python train.py --attn_scale=0.125 --parallel_block=false --schedule="cos"
Each number is 500 + 25 x the weight over the matrix's rms, rounded and kept within 0 to 999. Layers, rows and columns count from 0. Numbers have three digits each.

# layer 4 attention query, 256x256, rms 0.211, rows 151-187,215-250, columns 0-127
500511467480461504530497490467516515493477510508523512529463489479503479501497516498504525482482504523501500480520518497524486516484512532526475485524498481495532486526490486488482499484516497526491495500489548511514533514471507453487480462504505544563518514479483458513466497488510489536524507500503537503482486484491490487534528503452483507487490528455501513506492516527477498538529
536499466499488507509535538527540466538481510501488521470477448451477501496480454492498507537511531466515484467493505485506489505497531470505526489492558527490483468518492528503446480512478518479472527496498507473470461476534466492490535466493497488512504461507493542512513521504523491498495529528445503523481443525499483481507494524530473469453484517498526494479533488501515551514496
499496499539505547461521504469484464505493480513539514497475461492509501541476526491488515512498487498505482523504486498504463454476491522469484472463475485480510559537532501488497486487479488521488513520528502493481488485474516512502506496529496505451539479457513475538534516498483485482449472483501478467495524513528510500463495522523522500458455502477561501495510497474524473480555
453497466480528467517511545454450497491501431563540480535488510507543509491535463516472548528484460477456535516533479503493492510531488534494463499510509500524476464573531514494509512497491504450541519477527539490486508502530505519544492510513482478518473532509509505485480516492510490455478538524504507496513499454512507515540519509487473506515492533481470518515517485494520517483490
470477487499465478501531499506495497498515505508486511529519495517528495508521528445454520503499512518566492514467473495507532532475483547489493490522523478521527518508575499474491467528491488517480495490529485510470489525512486509514479533510510539477537459510525547501515496565521488479534498491506493539499519494465465463510510516488516497449488501508507474492501477530497525496480
523535513523500478521504538500504457516510513519514509503490487463515485498499515487500506494485528488512523511493459494529534515515521530494553501529530465507488494467500520482475526512538563480484502506507487490519499473496512479505492523503456522437465500522485523509513479525536502538461523476509539530479506509464499502483488475502531470492500521503509470492520517498505518447480
539499492483518467515517482537491520494507471469505507551493537471504535509486525530505510499485530520487517524506472487504525542498489524475466475510508483512543529519557520494472533483466502493519500501462490463491514532499497502469542518505504480510458465521549494529456481500525477491517441439479479488482535516537496496542486504516459498501530489522490508492502526487495477526491
522503524523476500543471503490489450520452515460468455521509530497522499494520512508461499528471496527445512499530509491529493498503494541464506518424489516508477444546535527514499491530502516498504502477520540539518526504484524488525519491481524512511493537503524487467483546509545551510544474494491429462515489440511526511493470494498523519508496506487462481514523506457508490478501
524466485460464502456512546538487519516484551485547512510521519452479476494514461472489533525483525531493515528523501488473513523494528489524524500487539486489465484520496492514454500506529516481507487518507480480519493547500518450525519495502504513500501494493472525502527475493485506517513519478510514507504509527520525528441504521486479468480477460537503505487495521502479465467500
513503481530483473486472531516519495491562456544525532477508482493519487520486434517448466492470477501536521496542468523491530478489489486513458532530509508512522499523477478511511484468507492495527502502514506471511484488463551527531524474483494529475478518510511483500450487486502513494463519491536502532488476448501493507499521534501511445505486528470510502515552480504514469412529
511510448493492507508508501551497487495533494524482524502511529500503494523510482477494519490454518494535470477492481501495480487499469531515529525487512527525545515496476505483457528522500503478497514533469490486522550453522563510513527501528506526516545476501499510505484490512489475507504508493477461474476514468534468509510518536502521452473480507530496494491552452533480477488497
530485480511488529492472539486540476464497451495559492502485490511543546488501456510497512512539483476485497499518485491536510494519499459528467517497524502445486486498452470495475506546515544549536520456466498520488533535493503483485527520481426507450523475481513512501503490494508523505487485527516495462516482497552530491528512531535492484493474526515510515476507534512503513434496
499519495505472522493535517476496479485480483533480471476474477491498478532488505491483541519505468501505486466509485471517482493499444527481530462552504493527538536485524472525491511537527488507514481479487516499463498536543538512499535483500519501537497487497505487514523498542471468492539521471508500542538484505503476509442487533470483491542495485506508487458515460513536448554531
521492477524510514459501533499517500450555522511501475426522520485480546515492511483507454500516511521477540437485490528450504534552531524486476478475475484511497488506488520492484504532474497487475505468466507531484500503484519472500518481494502507522518477513498521480479462481502508509498517476508488505483463534520510501480507486503507459515506497518477486492493476537483500547516
518468469465502494455487514502546474477557511478489483527505496516514494486521503508464471517518486475489501503525488503500497520524528485483525526513488483495517502480490510515485494525501490519513511495503508517476494495469501505525501490492527532499479476526464471471481529506517550490481502518525521469503509502487527511525526508508494505456476468500508490490499476522464534541479
533494489493490505479509532485508459487528508503511478478499471488534466519486509494498491539498474531532491500495509492552473488466495470462553477520496506478507514507504489478498471553541470508489533489513496479500474517483509525494515498528549490499490504485496465508507523474466519501485499487487535518476521476505493498503511469472506541527466500530518520505508484515485515516508
494495528516487483495499494433502510458536508498491492508482505514480519488536522524477525492532518532492555495498441460444524478505501462529502498474509502520565530502511481478485486518471485490513478497537525472517504484475521496477480523506502490534471478539525518514504519489502497455480481509513495473487518465526508481525491482445493438481473553495482508489494504512492483492540
515451482515474506495520510521509504480491491474485551517497520518452517514533462516513498504502500452525478494506484507508492519461498511519422531505525486508508540516468510456519529522517557505471495512523489506484488492508525472468527504472506524521532507500488514472488516512489536500498487489531489480492470504495544508494467515496496527497490508535504493519473520492483519531454
476478486483486517490500509532523490517494535514483503482479536514475537488551508477536475509533498489485439537493484493519501494524510488538494538487500488526477515533500531491469510473522490465490512484480528474512465511495524489517503531529504509475507481521522550486535486538510558463485502520469520522479459500483524469470545512527491508491497561481462504519484498545510492548454
515526514491515494471504482457490515470516511533500499521457481506524510501499493503533505513529486493505508474500534522506494529494508467533498496514498502518514480515501496522497508504518500491503534483515467543487530492489465466501479510515498496523458516499495517488454498467501521529529484498463491504465521491515511494506521510475530530492508506508476477485508514484488467453508
528486500482484495507512503460516526481497479515503497503468519527444504519490498504489504483522528524538495504483496495527480510481513450502472540505546512488483521471507495502495463488518500500488526510471479509503519491470507500512507500481473535488538514502484507494471490509511471547474475518519460486511502546508514533474484545489505530517487443500480510492504498503498476464543
489479437534496550519518506495485508508508506498518528499497488542513511537522491512496450536560531465571504483507480518556497481495456528504513475503534483476498500519490506486455469507537529503487449486538497486463503497471487494528488555501495468440546462507516522506479521538506453491494491491469510495446497520485483519533533524495538480486544515506486507487438479510525478502509
527503515466512490506514549502562489498500451466501537445500504540474484511506497509484516548507486480508489496503504481501511489538491494500499491489520540485495522504506449486442493527457518500569511531522520480515539483503512552509487520520442496504516515462507493506500521510522528535473503547484447474539488496527498499497480527497527485504475492497484435473510536463539471501567
504495517465494524500499477478488511503490532498508477550480545521500492478561488436549524528506483487510462493498482531480460542506475501496502526531505495543486487502479509535487539470454533495510545529435512517464506474524499487520484530523527502539497460487452490503480464563495540497454486512499491470483525469508513496502490525473488538515445531483532515483500490529501507504510
506524507501514472475488517509498466526495520521485518460494464498515485526526513543529463488473498504466517476480482480533493536508503509504516482472485476502544490520490487484473468509527470523507485477475519486495500520535488532490487538502484506572542474511492519492498535515469497512502477501475490518475493491480485501533530526497514507501507486490474517485519476512478482472500
526524478506546485466491484477517486489487543472531474495452514490475508434527508473527482561523503514494512479464504536494464484504473501485479514536472494520513499554523550486516459526504484524510491463500528466502520498492517519492534505488505501525532472522505484536490504504505539478495483512509482531519505503476471495503501502499536472492477493507506509498487482487549512479492
476523557507494544514497515537546519539469492523497506507485508525478542520532482529484457510475476560488479529544527534474501513538506504522505443506490492503493527443537486485467511478533497483509545471510496483490530507493488511458480534492469521467482479450499476473475493500486495457494488524465520512489504473453487496519479509541512509472522493523512529472493495497542506472521
509496524520442473444504499491517511489531492507528505481534501537516502545506535520494515507482524513456523501487468496516539479448521538520509496467469529509494470501515446483505500489499443505505462507501483522492509511521548508515493449519469498482504523514475488509493475500522544513475536473505494519473489491486509542464498507470503508549520523479477502473536512467502474484499
514512541495519534485473509487478516507548522475483510487524511506467495467550485486494564474493499500526537484532452495522529523543510479508501457520524494507473512490508513441536501492450510490478532504505480500488509500474519492494480502489515478518539534536494520495494502524513506495527493477529533508517479554497472529508529471530483512475463467509506479544504541536461500510520
503502476520518488468486508498503501481517460501541493514501522468480478520506539519495450532464501500492488511469499513529469485502491438505502478530500526514515493481534532474544474545499505491493484489509505474483474501458531526482501509537483514503468483524494464500502532485505535443504500507577511522500478533489528528482553486526501472425440495509513529518531471467457560472491
480475490483469515506519460471527483500516487507471475489502527484534510511493505542474492474498511518521499467535488465543503555474498458497503505519506480521518467551539508509508522537485477478507473547493516508508473539513467476435516503483529470496498524511521472521512528486508493495568493529517492515533519492503541471519503512518497506519520506486487498544511511473471477453474
522503454474516503448498522473521491473516473547476495496488492478483494527512481518473511501460494541519477534557507523573535493466495504529502539501472565519513501499484501506490534517492493483469475489498512470527525488476477487483447513490510515510494509474504497479494514507501491467471487536513519518492495535478485480497528515525485519529493502503498520494506448482498513470522
475470513514492518530454514483486548469486502484513488521470544510524519513511500515539517453470476508458538489477491468531447505499451495496461467478486469505493475460538507516466518500536493543507484492495477524479474475497532494466521505473512508491458503546504493496498502527504542505539524467466518528483479529494517493533538498483548502463485546480490524510489499460556499474511
499506488508502469510522499534515484493510504529512473510471521544503465515509465488520483531531523495481522510494500500468506486524517524504481517436490517523549495484489491499522506510497435482500487464530487535489502486495568511492482488486504481478498483512499468458502495507508487492501503518501514505528468487506490482513515519505468475473517529537482518457518483502498518519560
511466514500525516538493494493487507449501484462474568467504474471497497460437482486471441518500454462498512532497509492490503523518482501479478491489516498512452503513481499538459550500511562541535495491497488542512570515508526510520497492503487495514493485500481533502446505476487506514517507492481501449508512491478511505475495563515464512506493550493463492493468493531520534486494
512489526484507507509492473467502544507487471508502485526505477495492460487496522476506517495486473488504469497494472497545525533485484516458524525540496504544496502486506500496514482437474503502473480507465502517489498543518466469506517523525512500498513470508486530481451514497486518508498507511511493481484503507469492521487559512520529501517492438434486506541514534455470501504537
527444498478482498538485477518502507571514485488524509506508524500489491499502440470516489522510489486535480531513523445508511484448555513521484519554555478524466490444495521500516502450488501478478516541456510470519513508550461439431517502521477536479494501455489488492526524524512507494482492491513474494486506491499500549454525508556503479520502459484535466516491528527530575552543
480466539508483523505519496465494483502501503500463522475526499484468567469495498542519484455549516507418523510479509521531532549507484493448513451420487505535534483473494560529523468525533487508483500479469467484494479505488506497526470481528546512556481484540487506502476539521464548512440513490516532516504489492502530432503508492516502489527520519521515466475505502507436492442524
497478447505484548528476528492442487488487484474505514508479511520490464496512459493492509502486491475459481486537426508451548480492542534497508462475503467530505535471572419506500504492512476511509484525547494497468465497521512556533498500537550514490566520505540500516543455533515545422510491483480472476497495498496487500493463467504466496460524514499560545472554470492499485521439
520480444511484469518580495488536428462496479485600506454527497518527465467475479473530494467565530532500540525537496457518495508510492492477491550505457447533494498513493497505556467512515465507506562493529519488521513489481510497488495510536501498555431529508522516518494496450497516492513482517521502507437483509515515486526493549483483489494524484460512455485473546494488501469514
549460455505560487539499485486445538486495488480493492483502551483486499496516505499521490541483466499485530542499468495507519546486515487470465516482490474508494505467540502503526521528517498497492534500525520470501489503518508485543543492520482509461467484490502477516545507513465449535485502543486465503500468499497511442521476497516464448518500507486486491489506512486482458557511
497509502505447560461532501489486515517534515473500491537530503489503486505513513494487482502478455473524499525476435483475507528528509502472515451543543511519478481528533554505493522460476483503486495518537508509520464537551511494430516502512486475498513475445476520554517468505459546559535511528475460550474480517489534473517473504470512491489548510525505522522512533487449525476452
478466558502501541482505504532522473514456522443571526473502485492505435492443480529488476580446527469509557522520473482506494526490538506492533524522534499538449520477499514545495494523543550484500533473454509506527485464510505496555472504491498498521486502484513484504450515518435485519486506496458514487544484515467486524458484464491522525558479497503500510449506472467506492511503
441513496523536521537468486434519520430511531443508491469521440453515483453461550560484477521516494459494497515460461530480466545506517466519484515489512477497513515481513488430517502438460423530522523521499419439490569481499553528482553484451488523521511491546522483522505491469519541438475483492547457498451473528539498519521504498498440441486534449488469527497455554497510494508503
465488513491493495561484464507485434516463475477460466451542465515484497509545476528488524445533483492470515528498501547485499513481513541508526484504557468527467504529506518469534525481465512513432550524466522545508432473467485490482536480524503501518531505510493550504518522489478497494476486507437491486571493476519464518501488480502453502476471506493490537537488489499471505505478
508508487497491504444557488518540495546467498491504510478507499507493499527514522449492509508424534504516498465468510486478479514481517497499508484501567484491499515511502483491523524507423481464516487483512500511536455528510499487515476533458494467486493498473497483483512487453536467456470520547493520526552520527523476496468523505521478498460513477530525530496469553475497512471514
536503523486486524494462490491521473447448448504541510474474483532506472490440470541460507494465500564522537484528497503486503511515524512530469531493471512507482556493479496469485550511511501510508477533517471505513499441494525545529506468528503501467489503495544511527488484484474521529470522481512468563487497522476500518491508498482482505510523488524487491472532501481477434480598
477537541484515505480456500527485489490519545484494481508486495552482490501536484509523491520548544505507525502504501468507510524486497505480487507468521459533532533516489497501462505522495461503502481480519468481484497468512526508471491486508510482509543473525507502458497482519522507490523512440488485502523510495504531540516470514496500527473485514483474512515520530526492524502481
511477511504501522505506522474539508497503464503478517480504498486508493510451497512477485483506515520506484498489503487509466490501498498497484506489496465502497484506462507498554510527480531490507514515525554486515497482517493536481497482506499490520467516471490501510506505514528525523485495486477544500474480535489503506497510515495487498517483519526507510509488470472474479519500
492490464490486528493513509498480481507498464495504490509484515488514470489447470507434494548513461469531511502484459475478522489510500492485538480493503522463507485501449520505497499529463505482503484493521506499532485509508481501519514494528505505517499522502523535508492530516513479508507483500525492514491491534518463496453509520529479447519478495499545503509480503483514456526523
484490540534508556492501477488514467482488493518530518519480498479480532495455472520454466521472490493480548501494495503456455468502511501514489506487506520489539535502512518457539540518506504498502470492487492470484490483523481477518515501453507510502504502501506519526474467486475500514463457500499481508494491487516495528467492522517555481494492483534535502507500462477488485476531
473511552468531496520512504522532482488522548429456514523511526514475513492552499509473514523525511526452526496446532519498520494495471487520513543525496498474513471511535491482509520509540512518515516485481468513490502522508514463534439469462514492514502468540512519501521499498494518533508452505520493473475535453541581503498472480511491557452481468501475479469466497527490520483439
498506487466470502453506515510505499538481471507464500509518497507534490524461497513520501483537480549511474513505532505502470542500549513513485471435487475518445474530501492545520510498502466565516502511512507499474528548529493512489452474495502513496472492487498494543501469505489498526488478488482511497444476470519548520522497512510471544459530492508479526517504476536481475458498
517510498502479486464485512500524522460511470491495525509500496497525551504511514508502522486496466534472529498478525519488512491508486488495490534479471492483524534527473530444497489518480513460524513477527466476487483472484519490496505476494513479506513464504476539498472530469509488519528515466551505447493490492491556497482493492467486513500509501543460461492549497522509543491541
536536534488551477462547538517509505475532507533552483466522519466484546544482515509481486487479506495517490563473488483484481534465519524485512520486504501500545553487516504518488479556475529503512484506508514486512439466551505468524490476481494505504432533480467440477509507487516489489467469510499494474500497539486504511510495536489500452475483463535532465476506479486537488477516
475486515443494472481467519500538493483506505531523471494514466491532468522556522495514501522510486520484495529486524487522526495452533470521472529533479475550489499491510501431483485491501521505536493501474528493520486538518548470558474493470505509478487488503514484498550468486463533488485517501511518463466473500451528475507514511497465526475514500491479507508492493561460488490461
554538518503506463483522495507486469438517502552545524463437500550465526460479557485495483520471470571498509517574534445534507447508482451488483507522492516486553545470521492481472468529496482532481493474539482506507472468454510521466442476553533460535489536490526465570506479507493496532504520515518478550476559491483494503501476519551524509490496491495537512478508502480500483508525
496488490489522457523487515526449525549493496497507534492479547514507534470489413459534504472446495490488475559528484495521486516523445458507509562522476477533409471502499499505459516470477532510440585506507549482518512523510479435515487488517495518484535480491498517444529484556522509505539472538536523505498514516547520476463483534464474492497530510536483500537495527495534492459469
468475532473496450492528500487514496520465470558536507540501517520496535510506506504520482547554491561538497464519502535490495535481444527468508499481488502494500515504483468547504515472478521509483501484463483477506522464488501536502475552515491475536463496507523525516502441516565519523491505520430510527481470455485521479491585454488511443531487531467448546488506508511498438524516
513539506538548501518466490533482496476499469551508519490457521549469490479490474502516501504471545485497464536538489502470463460555542521479465479467471497488485545511485528444472500510528511511540488498524478477450508521511512533492549501495480495468526490465440551490500445541496456501477528516532504466565553490503472507536459487493504483482444482488484501505537513573494468502562
506457470514544496534524522503498470480501512464472497505488479537482486492542479536514503507479455528532534495524526517472443487446476457506475464453507537464485493450533487523510502523484504454472466487513449490478515457498526464464518546534555520574485473479495505477533534442519472459490557501538522478514518525496506489504484441471468519523505507498499484503509494479543482582533
479532504486470489512488509532502493515505501499512434501475472529493453504523499453470494506508503511513513547496489480486472502534499534484470484474515503484490508495490488538475514495529488487492497486501510477506495505547533499504496549512481482513472482542475533507485485479482523479535516529525500451452523469512484549508529541470511443483537530482475534535512483481507484486438
489486496564454462521500485505512535447534469504515508494570518505516493475538465487515505504525542478528446467518529493481506491540512526501503499478474509487506530527492503484519548514496494511510519480539461504492534502486492466507464494499473500429573476482523531510506494513460486476479520479531512518479521525479537510527498498471492490463569488472464518468496493504492529508481
501501507461491519543471544536534496520463543476484519524476522509483523493575489474519513508462466547507486522558495521496469499513505501509484538522498544497517512504459483494488513495537531484480507539441480495487546526520503468444488494532468562485495491504533440490539561495479517548513505553477470556500525469476465531523485495528504476488471547557543511510462538493472507488525
505484514528472489517452491467444476488528516518506510464509530524518476496494524552437539478432448546495530480469494471546499500491452514502537517469489532465507568514521509461513489506479424492518495514529462455468480500463533513540475517416522506536508505510536471512532481518517529576505521508516451543493504534480505508521524504466508448497526526444546462497575502492475517463503
497505501482517498497536504465514461504567494498496511452486439472514528468517521501502491489532536511482453525488469426570504476523500494505462552480519528486512489497483568528509473509471492511516525496493507485461530454480480518477517474456486514468483515507491523519462514492506526491527499504535517489522475515462494494503498503488508443428471544448476553485477493466471494479434
494527511516536443476475537477524531477509526506528463529467492489466481551493507531506471491492529496539498452493523514447485512507547530507469532497488524484561529514534482512475487477471567535506493493512518459562517498501543514543493518499511523469499473483462485509459471521440497488488472513448511513502462515502457465550490534483492509502548499490516520448520471470513540496550
490433493462469471475504422494513474478525554517547459527521503440489518533490498499509495446423457512466490496553542494519514444482484497480513544542507448472489456504485496492522489502530498506481500534502503521469532544500458505491494436508491494488517536508463584487519520468502514470475450510508521486484493508533559500492539504501555504463520546506536559484487503494533469475487
494439535484453527435523499501505493541436485509544494467520492507545515544464505530475448526513480499537501541483453536539514486494559492524455468404500488483534434485530472526480503500476568506520500470542518505513493544512530465506509496503464466476518532526488506464482475554516554538480474498542483515458457498488547499475493539519510498506532484525461556531547485502507463492491
516506452489489555541502458513478513474497486432525519509487551520497546483525510485539490469482534492513514443471530412512506498550543549517513484493492500473479470499493486493466518470516487475502468462466515522499484524534449521509522506523552480469445487527484505454504494491509487539489491486517497515488486496486514533480462536509530551488514476467515480505480495546507533475553
538491456473528457479535514554523509499468493488444526483514512538470480498489543482485513502497487527482436514561534510497510492492507504545535508499460504495534492469500494464485520479475549470485490531521476533515497453502472498500478482537481457475497502509441503476565497560423484505520524489482517456506506498526494475457493480523497471522474465483490498433528428563504484482510
512490476529533518536521513470495477482474529463496501482478517525485523508477509506481498502537482462555553476521446474473505487508555495520527500475455534477534486547492549513554479485497521524467501431484517483545523525583524507491532513491508568557533484492484497488540478441504543499493508565526466493545524484468436463498520529525524534531481533471540478497538479466471521505468
520483530524516464495519505464449492544562478500524507529474496523499486460503496515514528496493497484502478526577493491485467499463544526491495515482451546510490530506429469499539458506483531490481519453508452534500522479552463493481502518517515487506496412518472501493500521475542490469500508504496516467486518483513488485476493463504522543514489474528495567434554460528444480542488
# layer 4 attention key, 128x256, rms 0.203, rows 87-122, columns 0-127
437481514536481514503508446500509529566476487447467493512559465499498537488493469501474494535494489528492477463502488491517473524543499515485454481493461522520498498535514524509450514515466495510517508491483509498457504524530472534463511550480525453480483483481522495460463492513484482476513515537528452541486478505554525524517491490520476535495527508495506512526534507520448500515504
466515489522528457501519474528438524474515541543516516514510469506521506475487486515508486462505512530512529452526474465479490526484525503468494500511536460517498477517545467526546509495493499561518479497473526527500500469518480505473489488552491481553521500480496487475454504510511519492476471514502540510484482440514494483457468484484499449531472495493441504577475483459557512487529
548484490455465552555509496481547490450490464564483487506519478518522501484507523503491498543539471518517503490465498504543505526477521486505498488491509511513488455466537483476490531529494471453494502488532443461462492524503551524502474543459471472496496516571410482484477509518514481505477456493538471525510499489526506506488455537497454535505484517505450531506497470554520543483498
486538473488501558483488507524502524477535493493497490513513497472522561517482489549483564482473561507481530470515499461491483486508496517492469524500492509493492499461512525532477503516481447515493524453473501500469507503495513518528457475529472482502524520474465480495511528483569449527461502495518472523463511482525506519512513488525460519489483480524470479512506504513497540519492
522496483518521500550456549482516500517447503439490519514508486543465500482556512537510495491484446514491481452458505432474489446523510521469529489472508451486500518471534464514464485492533473480523484515479517509486500483504501460511501503543488483505535500502506511478511546511494499465532542463498509504463564522496467468533538594529488514481527474535463461496517498505525527532475
486502502499499523536500485514514501491495496492463476536456512511489509472465499472499492467499474518475468488512518482563482498543502500496461495479497483504525505483484499538483501489520486504491488499509436509477453542471494482505487525489487557437517519445467491481558517493483476468503470492535513538495541516531470527519518498525498433544550502477530436521553546531476487517474
487515473523469528530504455498448489524445545499453462532499453507498496472509552539515553487538544505475562476504564531524516512514554485490515453509495532535466484506495454492512486514500493474469475477445519483517494484489505450469521491496494460493511460494466554472512506431517484490421522491500505511534485517530582491510533499461471519568506484563505484506505532525486483495521
555504478491533508470526452472528516491513450502521532504535500459525487443490568537505512473515521492501569491474488469489474501513517488505454502469472561522568504530528485466470487510482518498516524434513506528467486519488516513546546482473511457512480486510536479473482527518505482488529505488506505473516482507498440498451560529459472446514480496516537524506532499468511489498459
505469442486493507488562538527535444486458488494527535496534528467439467537515444479520524450524510499467484494506494562488483495513499525498487478491465494526510498470502455538488530528469512536511473512541460468492532471485504472506488517497536492467512487501504507493487512508531525506514527536490488503535491490462482510485487541482538470492523476480495530464504473502547468475523
478490489479504499495534512463481497505479535508489505488494548476513498500513481490476520521520519480530498496507535462537522489481482498515526498512492514524505496542505515504464503508525522523517514482475529503513504512483523499480468505497507497535506529498530527510468516465531491544511505511491501493518509502493541479475510496448479492533490511495499505509493487478480519498507
477487528506534474477519508478485445512523480521502509484518519493518520487509480508503519499496480498433516530491512477480521519465495464513518495497499492474510535460524547559454477485468518514512494464523474548515491527531517464450538511441490468495523516497517503498497508511505470447469508502561513474466493485483500467487516521510481486498527519519498511497509519496492474463452
478506489494507520492505528525501524527487488497488504509511515480479492499516494512497474482472487515457531508515494497498494498512487472465484479526503498511502499504497488536497504493496482488470522488489523502504492521505483498529456458480469545505509483516490524466493496510537486509490493507522543481511506482520505502485469485495518518490481550489535445537513479471507466484516
494483497472493506553471504503488491499501515487484474503477501455514510496516513511518487496473543470496495502553495525507491471517539523496518486496479570484487506498485501471469478510514497500506516501500551498504521488527490491493520472522492528469508464496485522541475513508480483513495463484458489496483531498509471522512512485458492505513539492466485536491485518507513520495480
460503461502492520494493505478519501518496511533479484494519504526515442480517444522539540506545507480535445534532499489501504454498461488487493523518522496520495503488528495535487503506469476471503528504487504501497466511509528538535493472506483472522531509475470474504498524488494521494511522526517503496519511508479489495528480511450463494492482548466477509518492507476497517476478
527502474483511504478490481525509510524525516538568487505499511455500500533498530486530492492470528529507553506492525472516437464501495537490528459496534532486505501497483541482510499533474454478495465478477506545516496456520448532501541486483511477501488498470512485496501527468508459524512534489548489536511514485450470495460556479497508446528500482508530487503494528518511490529542
482487502485520461506492487518532498495495478516464516492465478460497504501476509516478504515539481541551495526514504525526534504540467484526517471506513490487483500502520470507501494523475467493490510467514520492472496486478502508531533514518551527494517478518440508498523485536442487463483474560503492522500487477475508542551481539506509521558511564528509499500483507532517485495533
536488473511501499480504531496505504493478519523507520495504458482513526492471467490491484477497487501509509472496516537521483464520477538488532457509485497497512491533482455521473465545509462536511496490504525506485456461517481525520489489516497552530521553508516515495498508513477494524499535472493500491558494501493482549520499516485525458512555475474537466489537475451476501496524
463494468526532508487523498505468496514510469492496537500538510485510479513497479512548468494453492465466515489459452491497525515531496512482486553510528483491492477498485559491485488485519517512455476477523488483491527466555465491468530502507511499471492514535465508486500500485479516493464500479544503500521505469492516494506496524499454513477516510458494511522476482521522500542482
523487552473522474509482452491484505536527459495506516518519489539485515487456524495495489547449534515494531525520499509468497483492492485516491490510502506451501502478482533530503528468519507507484575466537498493496517499527532494477497507469470497529458451482483534509529528470431466487516510478530525554552529493535490490477496451500531488487511503511483474499513436480538468551529
476512529471492540467494529482518542479532529546532497495522496504467480478501489509505509518492519512515472467534477498495519486476499493530475510476553523536493490478504490502512527493485508501528512497521496506504496506441515493510506455501437487463494506463497529519471502528497489495526490483507467512489495499496570515441474496453485500532478492512466495530521510469481507521506
508506508525525453513456458516518460465521513541513485528519494529478484504458534577491514472504443524488533501457495551574492525538498486449514480511479498529532506499499442452500449514477471480536459465536507472469446474488478498484511527516518469523442470498505514505460503467515509494502512499487501541435496513448463581515510547509503477486497443486534495436532511532482498506512
525517511523490504458490527489526503504501506507515532517514454528523500531526519437482556492491465535537500463550526494526490430494456547518492479480483504496469462488509512477479521530534480489547513528523520507522533473507507495509525504513519516464480503486487532460484518494504463484496467511479497488487511538503518511528489498435471494549452500493473488567478534493491507482542
550466495476484517456488558515502506477447506489503515517450502511509519510509513499531518495481501502512505524488544494530511482461525493463498499571500533491467478471497477501481526465507478512476498522523511530479434525487466488505468481474518518558511524481513492499482490499500532486498461477510512477472443491548487495474439485495510505475483526488476515515482539529567475482465
508470511493484512513526466514511485529514500510500506524512489481529523528500473477537479475513498533499504513466487528467469458490544491475464514521505489444497482448509472523537499503512504485473485540495484495487519443521459449512502516454540524541502458472499491532549503534499448459450546484477515484507517481505515506471516519509489490475460515477527484501515526472493467435546
455556504528518548462462487494514473492457507512524513467477477540506468519503502487468507469473501522536549520519516528517498480502500448492504561480530479499533498505514473519490538508484518501457480469495516513540497478517476467504516464465508522504497461481480502510455495489545531464501490532490499508485500483521504491458498484513477508467504470513512495536505501501447476518546
459470471515507482462495474516502477524548516495556479499471491515493472453517523518474489513509507539498461542510504516490482519517532486493503522519530539504560502514491483546515508496484466524447532500468537520501492501535529521501463501505518496438537507568502469531470509479520522480482563470518510488487477471523487472562486473459510511491495536524474503513511454443497518530522
513509479490544538514488548489478519514459500572504459490517487482491460453477522467480527532495527487524505493488495498499518536470449499436483502497542494546544538512479523435518509543498508516467530502525478486539441523453484522464516503566471485509525526490504522489509536475491546526493532507495489466475491475481537522535495492496537509501481464474498514498510518474486503539502
520486498514452531450469473488479544483526465469476520484511491556519480458457504527481497475484531512506520498543479505518539519489514485501539483437481480427488512484525501509495497499528534504530470484524481497419476470457492530544553463489494507456486473466538496502550511506488488461457476522493480518492527444537524482537488538494532522492524505496475532499484534506517455485535
470524500521455499519452517495473504502494520468517515491514510466529504535506530527460527552481469537477506526493537521497524483528504479479519497500495552497463539463491513457514492535550525458476519488509494531539476533515509399496483538511519513459458504469500545501557491504514510519464468476464507515476492526488512568487517494491507516504505536481469501505478489496498534559499
455476537463519504568475535533480513502470496511531471476436503507515499524492483490512483482534497473468475479517444489494463494484467523460515466457541505485504513550499557538541462529516483504512555495477473513487489543518464478499508518497477517522470480551481497524476494478510540522522532489533478475494507473483492488539514503522534477500493515524498501511496470519456473479554
516544548467507521520535498528516510510528493501489543457495509497488492501504460507508515506514535471495498536498473462459485503523483483537546480484494493523508495497504549458504467554484468486512495459497526484456491538457487446514492524444501441460511522456527490478532505481474472503485539490530459493489450496519481500563496488471508501503506486531542540504525513469486512525489
493535510550480496519525480493494449520527457509472509515490505435460469488491512472505520515465478473539498502472475488530472522479543512492537467488489494508473477493490495573469482477503516508499540528544527481487469488553425494516514488469498547452513476493488522535431517521508462495474499494469518492483522509546481515499523488542488547475534524488483493431489503518497531492489
465475507532484510519478515505524471480462550482526498502480515496446424535490541445482446494484501505511461505524464477499531429516493462539503460461480473506492509476520505510565499530535460467483529501534501512485541526486540435515497528479496497554532497484509466501496532498524504492468518509471503497480468518557506500505510497520466545502510474526528513508521447522521507475486
496508509525515522525533536567528477457519502551519502523482477481506469511512480454473453531466565471514480498546522474513503487461479451484496519563524515560519525525468540490465525491508486510514526530502527538516471502499527528499543511555521464539489467500493540520472501477517501449545517480496494516494529499452427535458477485483489493485512526514560502531496461508491546496501
496439499479491495498549490461501488444529515477521537470563449522482486472508500505548471473548503521503491504479526476462494483485443503509506540474559524525540551515486533525514512477488449502526535453502506523517478500470517521472489476466510446533509488477563493472559498473494483505502454496504545514505521513511512518482484522505493463489483484496474460501496527520468510463541
498451497493538442471501491525516523495499502504554482512515486487487515489498509498522500500458478485529506524518503476517496438470467477530471483487507479509493494451457494552484520498508490469528484479517501492564526458460463519462482509463534509487507516505519472542509475534456426449519544457536473536502482513488520509465495501547512518503525466532514535468507476451487517489509